config = dict(
    bias='none',
    init_std_down=0.0,
    train_tokens=172300000,
    dataset='wikipedia_en',
)
Each number is 128 + 32 x the weight over its row's rms, rounded and kept within 0 to 255. Layers, rows and columns count from 0. The size above them is the row's rms in percent of the matrix's.

# layer 3 MLP gate, 448x160, rms 0.0673, rows 296-350, columns 120-159
size [115  87  89  94 105  67 114 111  92 108  99 100 121  99  90 164  82 103  95 104 117 101 105 114  96  99 139  88  91  84  88 109  84  98 103 103  93  80 104 104  86  96 103 106  84 114 113 101 113  94  96  93  94  84  95]
[[122  92  65 160 154 123 193  94  96 168  86 132 153 170 138  84 154 128 149  88 123 109 129 142 136 137 117  92 150  81 157 101 152 174 116 181  97 122  99 120]
 [103 102  99 147 147 114 154 118 112 117  71 129  79 124 149 102 161 133 144 137 143 109 109 130 118 155 109 118 147  50 149  96 167 144 100 157  93 108  92 124]
 [134  40 159  72  86  99 157  81 132 115 150 138 127  80  80 149 155 141 131 113 153 162  66 131 161 105 152  97 117 168 111 106 122 156 106 120 107 175  91  78]
 [109  88  94 100 138  92 131  98  81 133 146 155 117  97 142  77 157 153  87  99 132  74 144 125 135  93 144 124 185 140 157 124 155 158 130 143  91 136 116 115]
 [ 81 121 146 126 154 101 137 157  61 121  98 154  87  74  92  84 112 144 123  85 123 185 122 116  80 150 111 107 120 177 182 151 132 136 140 139 117  95 144 113]
 [106 157 105 182 134 146 153 146  74 109 103 129 186 120 130 118 166 115 118 114 180 186 139 159 123 110  93  93 151 166 138 122 164 176 131 137 132 138 172 153]
 [178 151 179 197 131 117 142  79  88 136 125  71 105 107 122 126  77 105 123 144 148 114 157  94 135 165 109 192 125 117  74 115 134 138 117 141 102  78 113 101]
 [192 150  86 112 151 104 114 118 139 135 135 114 151 113 135 162 108 120 131 109 125  91 135  74 140  94 118 182 117 115  87 112 147 180  93  89 111 146  87 121]
 [120 106 154 187 206 119  77 105 102 149 167 123  57 112 132 112 185 140 120  82 152 163 151 134 112 174 137  95  82 162  95 140 116 142  45 182 180 123  75  25]
 [ 95 154 107 169 165 165 124 118 131 187  71 110 135  94 102 166 159 115 134 104 156  76 170 108 128 141  88 121 104 126 139 121 158 118  97 160 108 103 166 121]
 [ 84 139  58 135 103 140 126  98 144 103 109 110  55 169  75  97 127 190 128  23 122 121 117  91 159 118 116 110 170 133  82  86  97 161 124 163 139 117 123 108]
 [ 92 155 117 105 150 159 108 135  38 138 115  95 112 135 138  48 146 164 100 104  99 141 142 102 159 108 134 117 101 159  86 138 117  99 106  87  49 161 153 145]
 [157 162 169 109  92 126  92 114 154 111 103  74  96 203 167 150 183 101 181 161 157 144 125 101 115 107 134  65 143  95 165 137 186 126 145  97 114 200 101 160]
 [ 93 165 127 142 166  87 166 107 141  95 114  93 119 115 108 125 134 165 117  41 183 108 148 127  97 151  96 128 106 144  97 138 126 115  77 116  78 112 112 105]
 [180 145 128 133 130 105 128 117 188 177 181 154  63 137  95 122 123  87 153 111 106 133 148  56 150 182 122 116 128 147  93 164 178 176 127 123 146 167 143 136]
 [ 91 152 136 140 100 105 105 160  77 136 133 151  78 148 185 146 142 156 121 180  91 132 194  86 154 109  28 109 125  73  98  77  85  80  99 109 130 135 116 149]
 [116 136 101 154  95 118 132 204 156 112 111 106 122 140 154 114 164 133 154 104 159 208 133 156 153 118 136 111 135 104 106 112 114 107  94 150  75 142  77 134]
 [158  75 146 112 152 137  85 117 141 160 129 169 148  90  82  67 142 113 125  49 100 115 167 159  89 113 104 138 154 140 110 175 162 128 107 125 149 169 161 152]
 [106 151  80 117 132 105  92 138 136 105 146 130 176 149  88 153 107 136 151 127 146 131 150 164 127  83  91 115 157 133 149  67 111  91 194 100  93 112 154  82]
 [116 229 178 183 139 125 106 133  90 104 131  72 133 110 143 100 113 132 109 152 115  89 160 152 169  87 134 145 125 122  88  89 127 127 148 177  85 157 148 164]
 [ 87 135  72 110 143  67 119 132  86 157 116  86 122 165 167  92 116  93 103 166  89 122  75  55  78 110 146 138 119 119  93 118 118 102 143 127 152 164 152 142]
 [152 192 126 145 202 147 163  94 120 122  88  94 109 140 153  82 179 116  80 105 154  93 137 140  65 101 128 128 158  92  73 124 107 154  95 141 140 186  76 178]
 [136 132 124  45 150  58 149 144  83 123 116 119 106 119 166 120 133  92 141 161 150 122 114 190 136  75 110 113 141  96 152 104 162  96 161 151 110 107  86 135]
 [126 159 102 194 168  84  87 124  90 105 166 143 126 111 127  57 120 144  59 149 100 172  90 102 161  21 152 109  92 134 152 146 180 188 136 131 117 138 123 140]
 [125 188 168 111 190 102 125 192 145 144 118 183 199 101 169 115 148 145 144 124 173 143 114 111 109  63 108 113 138 123  96 115 142 162 128  99  82 145 147 143]
 [146 165 142 104 159 113 162 122 133 139 131 120 165 131 129 143 119 147 161 172 155 148 143  95 132 118 143 101 155 150 104 122 134  86 171 108 113 159 156 107]
 [137 139  56 147 144 140 132 101 106 159  73  82  95 128 172 106 140 138 105 130 137  90 181 112 157 148 121  81 124 108 131  95 127 133  90 138 125 172 123  91]
 [175 111 219  90 137 144 116 135 237 140 118 147 141 179 121 137 120 118 139 111  93 154 110 155 154 139 148 112 133 147 170 142 124 115 140 106  85 117 134  78]
 [ 95  74 158 100 154  89 148  78 135 104 132  39 150 140 150 123 137  71 165 108 101 138 100  98 102 100 154  99 176 186 123  86 170 115 163 150  71 176 172 205]
 [144 118 120 118 115 136 113  91 136 184 120 159  92 137 135 139  80 105 133 142 198 144 157 188 153 174 110 156 121 155 172 137  65 116  99 169 118 155 164 168]
 [119 139  75 167 157 101  94 113 138 135  60 101 115  99 147 150 149 185 135 123 126 131 168 168  77 127 130 111 125 101 117  94 169  89  99  95 132 180 165 124]
 [123 127 178 113 100 128 133 179 145  71 115 158 158 114 112 125 108 106 130 137  94 113 109  81 114 118 124 150 167 135 108 176 189 191 172 107 125 133 100 171]
 [138 134 122 149 106 110 162 142 137 114 111 106 128 195  66  94 124 162 137 100 138 127 164 154 136 104 103 126 160 143 108 115 109  90  87 154 156 155 127 135]
 [100 120 125 124 113 129 129 127 144 215 124 187  52 130 168 157 125 194  86  90 116 136  67 147 146 157 108 130 124 184 130 141 144 125 107 124 153 145 124  84]
 [ 82 148 120 174  75 127 132 143 124  85 111 102 143 133 130  82 100 185 152 113  65 146 131 172 176 115 136 156  98  53 158  65 163 100  93 103 133 124 148 112]
 [188  81  71  91 144 116 176 127 110 157 106 112 181  93 107  96 112  78 158 120 163 149 162 196 132  90 112  89 119 113  85  77 107 112 100 119  92 124  94 211]
 [ 98 113 131 145 172 143 146 162 128 187 141 168 140 140 144 134 127 139 134  84 131 113 119 142 141 208  97 128 115 117  88 106 176 184 161 104 117 155  51 105]
 [105 125 124 172 130  88 180 149 105 105 153  84 160 132 147 156 111  80 158 181 176 106 109 124 119 166 180 110 116 196 170 132 142 170 114  95 133  78 194  98]
 [ 92 140 126 154 191  57 160 125 152 188 142 146 141 148 182 136 132 127 101 116 111 154 125 171 120  85 129 111 173 107  98 101 122 133 119 135 103 164  88 109]
 [ 97 126 173 111 110  79 179 149 120  88 182 148  91  91 118 121 134 113  84  74 112 160 164 174 162  84 137 129 145 109  92  87 120 169  85 104 135  69  99 105]
 [ 75 144 159 116 109 161 175 193 129 113 137 168 194 123  79 169 141 201 196 113 133 110 139 102 105 126 143  83 160  95 141 137 155 151 123 176 100 165 168  84]
 [157  74 136  98  83 102 113 134 119 143 130 124 166 138 110 102 153  61  92 150 168 161 171 158 110 123 130  93 180 106 171 138 164 128 158 127  80 134 114 131]
 [149 107 114  58  96 128  99 167  81 134 110 169  78 186 141 142 156 109 103 171 135 130 152 149 144  97 118 148 119 122 164 176 164 152  48  94  78 144 157 146]
 [135  82 145 129 175  83  96 164 140 152 112 151 102 168 128 112 115 157 115 164 177 158 125 105  97 175 121 122  94 120 128 141 114 154 131  99 134  73 118  99]
 [138 102 113 132 105 124 127 139 130 120 132 132  99 160 170  28 154 119  86 136 110 109 128 171 110 149  94 124 178 131 156 173 174 105 154 118 163 168 140 130]
 [141 136 134 121 130 161 144  96 138  60 121 115 113 129 103 100 164 138 156  98 149 151  79 128 153 109 111  71 156 141 130 139 118 111  98 134 124 120 144 233]
 [185 164 106 104 158  76 153  99 110 142  83 125  73 136 153 119 173 168  95 129 120  77 128 111 180 182 129  49 141  94 173 152 139 161 144 105  99 144  39 131]
 [165 175 140 140 148  92 116  55 163 134 164 126 184  79 130 115 115 154 144 102 105 107 118 102 184  99 147 175 124 114 155  86 171 101 167  71 152 133 158  67]
 [132 162 113 102  81  85 136  95  79 101 123 105  92 143 147 108 140 167 169 109 126  58 128 174 171 195 105  98 118 119 112 135 187 141  70 115 144 122  88  80]
 [171 135 143 140 151 141 109 160 126 109 190 110 110  84 132  93 128 154 149 160 111 141 135 116 141  99 108 121 127 112 112 166 114 151 106 101  65 149 130 255]
 [ 43 161 179 117 136 130 139 155 118 105 119 131 113  92 136 180 143 156 173 153 145 172 157 115 116 141 109 143 156 120  86 137 115 143 218 185 165 108 166  97]
 [156 158 131  84 138  64 118 217 119 159  84 121 163 143  74 117  98 146 145 110  96 158 102 108 167 169 113 108 130 125 162 131 143 147 104 184 106  85 104 140]
 [146 169 146 102 131  93 165 119 157 100 175 119 130 129 163 137 177  89 113 165 111  97 134  97 170 104 140  93 146  99 166  76  88 155 167 152 108 119 147 115]
 [159 114 108 116 201 182 107 161 111 159 130 123 119 162 142  86 139  92 136 135 125  84  96 128 148 126 151  71 167 132 157 122 151 145  99  96 153 111 133 120]
 [156 109 179 135 127 144 127 115 119 105 173 113 153 159 154 115 102 115  93 120 155 175 154 148 151  87 157 153 110 148 111  87 142 139  84 133 110 132 134 140]]
# layer 3 MLP up, 448x160, rms 0.0653, rows 296-349, columns 120-159
size [115  85  89  99 107  76 111 109  93 102  97  95 121  95  94 156  85 106  98 101 116 106 104 107  94  98 130  91  90  83  91 110  86 100 103 106  95  81 105 107  88  93 101 107  87 114 107 103 113  95  96  95  97  88]
[[121  73 135 171 116 174 120 168 169 174 139 194  80 133 109 189 139 160 134 156  88 117 123 138 105  71 110 213 156 148 109 163 117 147 148 104 149 149 142 143]
 [145 132 107 106 106 140 146  96 133  66 144 170 132 102 129  88 164 135 138 142 115  78 103 136 143 103 109  73 159 167 133 124  94  62 101  94 130 126  45 129]
 [ 62 127  98 115 130 107 116 168 128 113 114 119  67  92 158 128 124 179 120 170 136 180 135 113 134 152  95  88 127  95 142 164 166  63 102 134 178  78 157  91]
 [158 127  67 113 122  79 147 143  97 149 136 126 124 132 147 146 125 100 138  94 164 178 106 115 161 113 130 115 123 164 116 131 157 149 136 159 151 139 104 129]
 [137 192 186 172 162 116 176 196 134 111 174 151 103 103 122 105 110 119  98 157  93  91 131 111 126 156  84 146 140 154 134 124 143 131 185 131  82 128 184 127]
 [ 64 111 118  87  97 128 165  90 133 141 132 120 103 116  64 139  91 127  92 187 153 106 196 156 107 204 127 119 104 188  92 130 195 130 114 129 108 115 117 171]
 [127 107  83 141  77 114 117 137 116 139 146 134  71 178 110 111 124 144 142 129 154 148 189 134 116 137 136 106 113  79  92 142 193  70 101 116 148 143  74 105]
 [120 104 232  70 104 126  99 150 143 156 141 134  88 191  95 128 141 171 145 185 155 192 162 151 161 218 158 124 167 150 188 175 137 107 143 158 148 135 147 143]
 [ 86 120 183 165 126 168  64 170 182 151  91  94  79  60 113 144 131 136  87  93 165 147 148 143 143 119  81  99  91 163 139 136 140 109 126 118 109 147 148  96]
 [115 154 106 129 143 120 145  77 118 207 124 132 109 170 126 169 145 105 152 132 126 107 168 148 110 140 100 112 102 139 146 136 138 182  54 179  62  52 134 131]
 [138 138 107  55 178 153 153 125  91 119  75 165 117 181 150 110 139 143 108 105 130 111 151  82 120 212 151 123 100  95 149 182 139 173 140 120 168 164 146 104]
 [183 150  79 140 115  97 195 114 179 166 184 186 159  98 155  78  80 166 143 153  97 128 144 152  98  65 156 215 171 135  81 158 108 118 128 106  85 139 144 139]
 [ 78 131  73 173 142 133 150 117 176 170  80 162 125 137 122 143 151  94  63 150 116  93 115 114 161 115 125 118 121 126 150 169 114 200 179 132 100 120 119 174]
 [ 54 163 145 143 176  96 124  75 135 114 119 110  81 127  61 120 117 110  66 125  89 153 152 150 108 161  94  90 127 194 119 146 117 143  57 152  79  99  87 139]
 [141 151 177  92  99  97  92 140 179 136 134 151 134 120 162 147 187 133 104 103 169 147 100  67 164 126 131  82 138  57 121 162 139  97 159 118 105 156 144 120]
 [117 131 138  92  87 152  72 179 107 126 112 137  98 139 137 107 134 141  83 197  90 115 149  84 144 105 114 103 143 124  58  99  80 127  98 105 100 145 128 130]
 [122 122 151 137 169  92 155 133 102 123  95 127 120 172  71 123 138 147 121 133 160 113 139 143 134 140 160 102 175 114  99 161  81 135  96  97  97 101 191 135]
 [ 96 112 140 175 126 143  72 110  66 105 146 145 124 137 111  83 167 117 105  84 129 129 129 123 159  94  32  70 130  97 127 142 161 190 110 122 133 164 192 184]
 [128 108 161 122 152 114 128 125 139 154 117 109 182 166 131  99 131  67 139 215 102 149 166 116 138 153 120 149 119  92 179 125 158 119  98 132  96 103  99 131]
 [149  93 109 160 136 154 136 114 216 110 133 117 109 119 123 113 126 124 186  74 128 155 119  79  52 115 155 130 163 153 203  76  96 117 137  83 130 139 144 124]
 [168 122 130 102 111 142 183  84 142  94 144  92 161 150 136 148  94 127 158 133 126  70 166 110 152  68 150 185 109 130 159  95 107 108 188 145 126 178 161  95]
 [127 130 109 142 152 167 107 110 229  78 136  89 114 186 116 130  85 118 127 113 164 133 134 146 147 145 168 119  67 103  74 176 108 119 159  73 176 146 150 106]
 [108 167 133 160 119  82 140 118 133 151 151 172 145 166 123  96 178 135 126  86  85 153 178  75 114 178 125  88 134 117  85 130  47 172 115 136 160 126 119 149]
 [102 129 133 115 155  81  97 115 117  76 102 127 109  96 145  74 120 141  72 105  95  93  88 157  68 186 124 123 115 123 124 117 123 129 157 141 140 130  56 131]
 [126 117 179 183 108 109 111  64  53  84 140 116 179 120  89 170 135 117 116 151 120 193 159  62  89 101 106 137 158 145  73 127  83  93 114 140 185 120 147 154]
 [179 164 162  45 175  63 135 141 208 131 206 110  96 166 148 136 154 100 113 189 148 140 113 112 122 184 129 121 129 139  83 120 132 167 128 118  67 129 129 104]
 [121 183  85 118 152  86 126 146  99 174 105 151 109 156 166 139 149 119  81 163 111 127 168  99 193 132  85  70 149 106 123  96  89 140 107 142 118 150  93 146]
 [ 99 119 130  96  67 135 118 135 136 106 109  89 119  85 114 113 130  87  23 135 102 114 144 132 165 146 126 186 110 170 143 162 113  92 154 152 123 130 123 123]
 [111 137 169 126 116 121 130  82 152 126 159 152  98 106 110  66 120 133 117  60 170 130  97 152  54  89 167 127 117  83 128 135 140  77 109 150 114 130 139 167]
 [117  87 104  97 118 182 106 129 135 166 138 138  57  96 147  82  83 123 124 122 118  55 160 196  88 179 100 141 141  94 105  84  93 152 112 109 180 119 101  92]
 [142 113 181  91 136  66 105 119 164 127 120 136  82 165 162 138  62  52 136 120 174 190 169 171  88 170 136 142 134 153 109 172 149 107 110 154 186 120 129  93]
 [170 149  81 120 176  71  64 129 114 154 100  55 114  97 134 149 117 102  55 105 123 108 110 112 190 115  99 127  92 147 128 120 154 157 135 177  80 130 134 130]
 [153 199 157 103  86 160  82 117 100 126 132 138 100 113 174 142  99 177 133 152 163 167  87 136 149  74 103 131  70 163 130 114 112 122 168 103  91 109 190  83]
 [188 150 176 138  89 148  69 155  85 101 108  73 141  99  85 117 103 150 131 194  72 167 151 122 143 104 138 128 220 171  94 182 109 102 143 104 134 100 165 128]
 [163 171 127 158 149 154 135 169 136 107  93  80  95 118  70 101 176 159 109 121 228 118 129 102  95  92 139  93 140 157 133 163 154 111 145 166 130  98 125  95]
 [141 132 134 143 113 124 100 122  81 107 109 115 183  81  52 167 121 121 177  89 154 195 155 158 109 128 116 183 105 148 124 168  98  96 133 107 114 153 131 113]
 [171  93 104 156 132 166 106 130 120 112 145 130 107  95 128 138 154 112  36 113 148 174 135 113 141 165 120  98  92 170 182 172 140  98 118 134 159 191 112  82]
 [164 160 101 164 125 167 149  95 146 125 208  92 133 133 116  86 124 140 135 163 170 110 106  91 135 162 121 148  94 199 130 145  72 158  92 155 133 153 143 143]
 [112 119 116 135 176 100 134  76  83  71 123 122  82  87  97 138 158 111 119 104  87  85 120  49 123 121 122  87 142 132 166 151 120 119 133  84  96 116 159 158]
 [157 100 100 178 140 251 103 141 159 100 127 118 176 145 114 120 102 179 177 164 188 127 106  81  88 151 122 165 107 155 168 152 134  91 183 201 121 169 128 153]
 [ 95  81 105  94  92 191 129  76  80 188 138  77 134 117 125 145 125  98  68 143 160 129 144  92  92 134 157 170 147 133 104 128 114 116 135 101  93 145 184 156]
 [113 111 137 141 115 184 119  97 166 127 129 110  72 123 146 104 145  81 102  93 125 131  81 152 117  94 163 176 152 161 173 105 104 151 109 120 106 134  81 120]
 [117 132 187 171 105 129 158 114 138  96 109  81 151 100 134 131  93 113 131 149 152  98  89  97 146 140 118 100 161 153 103 109 163 178 160 149 111 136 109 128]
 [133  76 157 132 104 183 105 119 177 158 151  65 183 102 127 137 123  92 139 133 137 180 121 191 108 148 116 151 153 141 158 151 116 126 135 177  60 156 165 126]
 [ 46 172 141 146 127  83 176 121  43 155 168 159 186 106 129 126 147 132 130 111 127 152 122 149 138 102 149 131 136 100 119 130 130 148 111 114 164 121 104 158]
 [126  66  99 141 117  93  98 150  91 116  80 132 109  81 109 155 159 153 106  58 147 129 100  94 130 113 163  83 130 121  58 131 147 178 160 187 152 147  86 158]
 [ 64 109 159 121 102 127 115 166 130 126 166 108 201 128 145 155 105 103 135 152 104 163 115 121  72 113 119 206 137 145 125 193 130 157 107  86 127 133 130 141]
 [144 121  92  82 143 109 114 131 117 121 129 151  97 153 124 104 122 132 108  74  64  73 124 179 167 120 136 148 104 106 127 137 113  87  93 147 137 127  93  50]
 [121 156 115 105  89  91 134 150 137 156 196 164 174  87 180  71 155 106 137 181 148  73 146 164 121 133  80 137 140  83 131 142 137 171 161  99  86 109 143 155]
 [ 93 129 159 104 125 170 113 109 132 108 100 115  61 115  69 113 133 167 140 172 123  93 102 130 119 145 116 129 132 218 113 135 136  84 104 154 184 123 173 140]
 [177 131 182 145 120 157  65 218 155 100 189  93 171  70 163 140 153 123 134 119 125 185 116 156 102 133 111 219 152 161 123 129 116 170 136 107 139 141 161 107]
 [148  75 145 101  88 169 128 114 156 133 150  94 121 106 118 130 176 111 146 105 166 135 107 148  71  91 158  66 127 138 126 141 106 111 145 124  94 191 123 111]
 [155 108 124 135 137 201 125 144 121 161 119 120 179  66  46 138 138 164 156  76 158 159 176 126 153 148 108  90 202 134 152 160 173  84 164 122 154 116 102 134]
 [123 116 137 176 146 108  86 120 151 180 122 159 112 126 119 116 155  53 114 107 176 146 142 211  91  97 156 127 126 141 158  85 146 120 151 188 147 154  80 138]]
# layer 3 MLP down (transposed), 448x160, rms 0.0484, rows 296-349, columns 120-159
size [116  95  92 103 100  76 115 111  93  98 101 102 124  96  91 122  85 105  99 109 121 107 111 107  98 100 112  91  94  86  95 109  87 101 106 104  97  82 101  98  93  98 100 110  87 108 105  99 113  93  99  97 100  84]
[[156 111 108 115 100 124 147  78 121 154 113 140 112 165 138 155 127 141 116 137 114  79 139 106 146  82 152 167 108  76 107 147  86 201  91 116 108 116 122 134]
 [120 152 103 126 126  93 131 114 154  73 125 186 161  95 179  73 166 139 144  95 168  71  97 162 163  69 110 113 149 142 132  64 164 118 139  97 108 146 111 163]
 [148 124 163 198 112 103 111 139 149  94 141 141 130 132  65 115 128  84 160 125 170 120  90  94 151 110  93 137 127 123 136 108 137 147 131 170 109 100 115 190]
 [165 106 112 144  89 155 132 121  92 103 165  83 169  95  82  77 190 188 118 137 121 111 142 141 127  61 167 162 144 161 142  71 106 145 142 209 100 140 116  46]
 [131  61 136 144 126 135 129 105  88 148 126 104 125  90  96 137 169 123 191 117 115  63 137  89 108 121 161 125 155 115 152 184 147 126 163 107 102 117 174 134]
 [ 65  78 146 106 129  65  94 131 165 183  62 153 129 134 166  76 133 164 128 145  51  82 106 127 118 135 128 184 141 145 117 123 137  78 103 103 115  89 158 142]
 [152 101  73  95 106 151 164 134 138 139 124 163 108 120  67 135 115 118  80 105 170 160 155 108  78 118 194  82 152 106 102 127 144 119 113 120 125 129 132 122]
 [100 123 164 160 141 144 166 130 184 189  95 166  54  91 149 120 160 151 143 147 196 144 142 133 120 105 131 103 149 159 186 145 149  45 186 138 150  99 137 139]
 [174 138 121 131  96 159 146 157 108 169 228 128 132 143 142 119 176 181 126 125 232 112 114  84 110 133 121 147 164 103 155 131 153 150  98 176 124 144  88  85]
 [ 97 139 151  66 175 190 151 170 146 135 125 109 129 176  76 186  99  80 156 129  94 122 178 111 124 138 126 168 106 158 163 192 161 168 117 155 117  89 130  72]
 [ 84  82  95 139 119 168 106 143 170 167 120 154 117 214 148 187 125 146 176 112 139 116 117 147 136 168 190  82 150 132  97 129 109 200 194 115 159 167 131  76]
 [142 100 116 113 118 171 116  74 161  63 107 143 135 180 146 208 114 136 120 144 125 166  43 152  88 167 124  93 176  99 114  83 130 122  93 150 155  69 109 186]
 [105 146  82 180 135 142 157  98 154 130  95 126 161 133 105  96 185 113  91 156 169 136  93  81 130  93 116 142 139  95 126 160  97 191 162 130 129 111 156 178]
 [131 124 152  34  84  92  94 167 138 154 126 156 167 172 133 138  39  94 150 128 192  74 176  99 123 118 176 138 116  76 157  89 136 151 173 166 174 194 152 134]
 [158  79 136  74 116 117  88 146 139 109 150 114  68 128 158 130 103 120  95  98 178 138 113 123 165 155 145 101  95 142  85 174 157  31 149 130 137 149  78  92]
 [116 104 168  85 172 123 107 108 155 149 159 120 167 134  67 145 111 127 124  47 163 141  62 153 101 178 215 123  84 173 117 179 114 168 183 140 107 141 149 126]
 [123 113 168  85 151 152 138 134 123 109 120 151 103 145  47 150  95 119 187  98 128  75 130 116 102 160 100  48 147 169 140 170  85 144 114 148 213 156 207 101]
 [155 124 138 121 133 107 142 158 128 130 143 131 151 137  76 112  65 135 137 126 105 127 147 175 117 133 165 150 175 133  73 135 131 105  86 161 134 112  61 124]
 [137 166 122 122 163 108 109 156 123 138 138 120 136 144  77 157 155 143 119 165 120 136 114 147 134  78 158 157 152 117 153 109  98  96 123  89  99  88 115 115]
 [162 118 162 168 110 136  89 110 155  97 139 118 139 120 161 110 184 117 149 148 160 139 122  48 113 112  92 130 177 156 188  54 113  82 127 111 148 114 142 118]
 [170 112 142 118 137 161 158 139 100  93 114 127 163 136 132 113  96 169  88 150  67  89 162 132 156 122 130 130 138 116 135 125 179 111 142 129 105 163  80 100]
 [159 116 178 124  69  86 143 121 134 134 123 158 104 142 158 153 140  73 106 124 185 140  97 122 148 125 157 143 154 126 185 133 146 133 114 156  84 112 133  84]
 [ 69 127  95 172 117  94 153 104  94 115 153 176 160 128 135 130 149 126  93 105  76 117 154  59 121 153 111 122 103 152 170 126  44 114 169 111 166 112 138 154]
 [126 137 133  90 150  81 224 123 104 147 112 139  64  99 107 134 135 136 129 117 147 100 152 133  90 167 142  95 183 105 173 111  62 190  79 123 128 169  95 141]
 [135 125  74 157  68 119 114 128 118 164  92 117 153 103 155 156  93 127 129 134 163  96  67 163 160 154 114 103 117 114 141 157 162 100 162 106 137 121 213 120]
 [163 103 123  53 128 134 112 145 205 103 194 147 110 116 159 136 118  85 112 124 188 100 121 160 102 157 132 149 174 136 102 180 117  89 158 114  85 118 125  63]
 [163 124  48  97 101 151 111  77 170 176  95 137 143 112 116  54 124  96 129 152 149 102 120  69 167 151 120 112 100 140 154 162  98 138 134 137 153 196  66  87]
 [ 98 176 104 129 147 154 154 156 128 192 132 154 133 170  44  97  90 129 121 129 158 134 141 148 140  64 107 160 121 128  98 161 171 108 118  93 122 121 112 138]
 [156 167 146 111 155 165 111 162  87  97 156 168  74 103  92 120 146 169 147 141 107 105 123 193 109 143 137 134 134  72 112 142 106  69  83 117 137 126 102 102]
 [112 112 144 113 101 153  57  94 131  56 141 139  70 129 153 109 122 137  92 174  69 140 178 122 166 157 104  98 139 116 160 128  88 143 131  87 116  73  85 106]
 [172 116 165  73  85 117 112 103 128  87 133 134  72 172 168 131 112  74 138 169 161 147 195 133 123 152 114 117 178 176  75 148 123  80  88 162 195 150  78  57]
 [105 118 107 169  78 123 139  96 145 135 142 176 116  63 108 117  86 169 154 115  57 176 120 158 128 105 133 119 156 146 110 161  98 126 114 121 133 146 111 144]
 [142 125 122 178 123 120 121 121 127  74 156 198 137  86 101 126 104 141 123 184 138 149  54 165 116 116  99 104 156 139 179 123 131 140  66 103  90 136 116 113]
 [162 122 103 121 141 144 148  92 140 104 139  88 179 113 148 116 195 125 106 136 122 100 144 117 150 100 152  88 117 158 161 130  98  70 166 132 113  88 170 152]
 [123  90 110 129 121  94  52  90 137 127 166 169 113 116 119 150 127  90 111 124 188 125 119 127 109 140 111 123 155 224 142  99 150 129 128 119 129 156  98 125]
 [156 160 162  99 120 142  73 146 117  92 135 113 125 170 109 143 122 181  73 141 157 137 124  75 123 104 119 205 120  70 160 176  63 132 101  78 169 108  85 119]
 [115 134  60 111 166 214 134 121 125 134 154 181 108 140 117 123  88 133  89 140 134 184 125 120 139 153 151 157  88 159 116 187 106 108 151 115 151 161  99  78]
 [138 111 146  76 117 113 184 113 142 128 147 141 126 111 150 126  61  98 109 129 164 106  68 124 113 176 129 123 101 139  97 159 112 128 130 106 138 120  85  68]
 [103 109 127 165 146 147 101 139 101 129 115 131  89  76  99 180 150 127 165  88 135 165 139  72 132  59  93 131  89 120 117 131 147  99 198  77  93  76 133 153]
 [143 125  95 142 165 126  93 105 148 154 117 113 142 109 160  84 180 168 102 171 118 172  99 118  97 129 137 151 176 127 162 117 171 105 138 123 128 160 130  86]
 [127 145 171  76 156 152 129 136 196  96  55 134 121 130 165 135 117 213 178 112 183  84 117 113 116 178 145 173 121 125 110 101 103 105 123 109  87 171 179 139]
 [118 169 152 172 100 147  99  59 124 128  76 165 126 100 123 130 150 152 140  98 130 126 123 156 105 129 135 162 174 123 137  67 126 165 144  99 116 112  79 164]
 [124 155 145  74  63 151 120 139 126 116  75 172  97 158  89  99 180 129  97 179 154  89  98 146 149 118  78  47 120 159 142 144 134 138 130  83 128 139 135 156]
 [117 175 108  71  79 113 120 176 107  77 171 148  78  93  59  52 161 153 135 122 140  94  89 118 130  86 125 108  67 162  97  76 178 106 138 191 161 113 126 150]
 [ 90 167 150 134 140 118 136 105  80 135 121 154 163 106 141 103 181 128 124  84 104 108 129 110 159 106 154 168 109 130  98  92 141 140 117 122 138  70  91 151]
 [103 115 141  89 187 165 113 121 160 146 117 156 111 105 108  59  62  83  83 163 106 155 165 134 106 140 149 147  87 173 128 159 117 166 137 129 136 138 156  69]
 [ 98  80 155 179 144 174 152 173 112  85 185 110 211 155 214 138 150 124 138 134 128 136  79 149  91  78  79 129 142 121 141 140 148 122  92  96  74 140 146 147]
 [157 116 141 127  79 136 114 140 142  91 140 147 142 119  77  43 142 174 135  80 165 136 118 158 157 125 112 151 106 123 119 136 136 140  94 168 156 125 134  29]
 [ 81 150 113 146 142 129 140 150 137 108 204 131 183  99 150 108 210 151 138 150 157  88 131 133 129 108  96 124 119  99 127 107 127 163 147 131 111 146 112 165]
 [133  76 126 142  85 106 172 111 104 154  69 167 134 162 158 139 113  72 170 138 100 150 142 131 123 132 145 135 168 114 158 149 109 121 191 134 157  68 103  90]
 [129 137 143 131 185 109  59 116 118 178 119 121 134  94 163  92 138 181 116  67 101 106 189 153 139 171 144 111 144 116 131  93 168 146 113 106  85 169 129 218]
 [186 121  85 122 129 176 110 102 113 130 145 112 100 156 141 133 153 121 155  64 210 103  94 116  85 106  94  65 128  97  99 102 126  90  98 125 148 154 123 113]
 [106 120  98 185 167  71  82 169 110 111  41 109 154 109  82 133 126 132 128  88 172 114 113 165 134 121 185  99 140 127 102 207 141 116 137  84 132 159 146 105]
 [121  88 126  59 122 167  99 114 150 157 163 177 162 121  94 132 125  95 115 121  67 161 131 149 126 107 163 104 126 127 124 195 153 147 145 147 143 129 102 135]]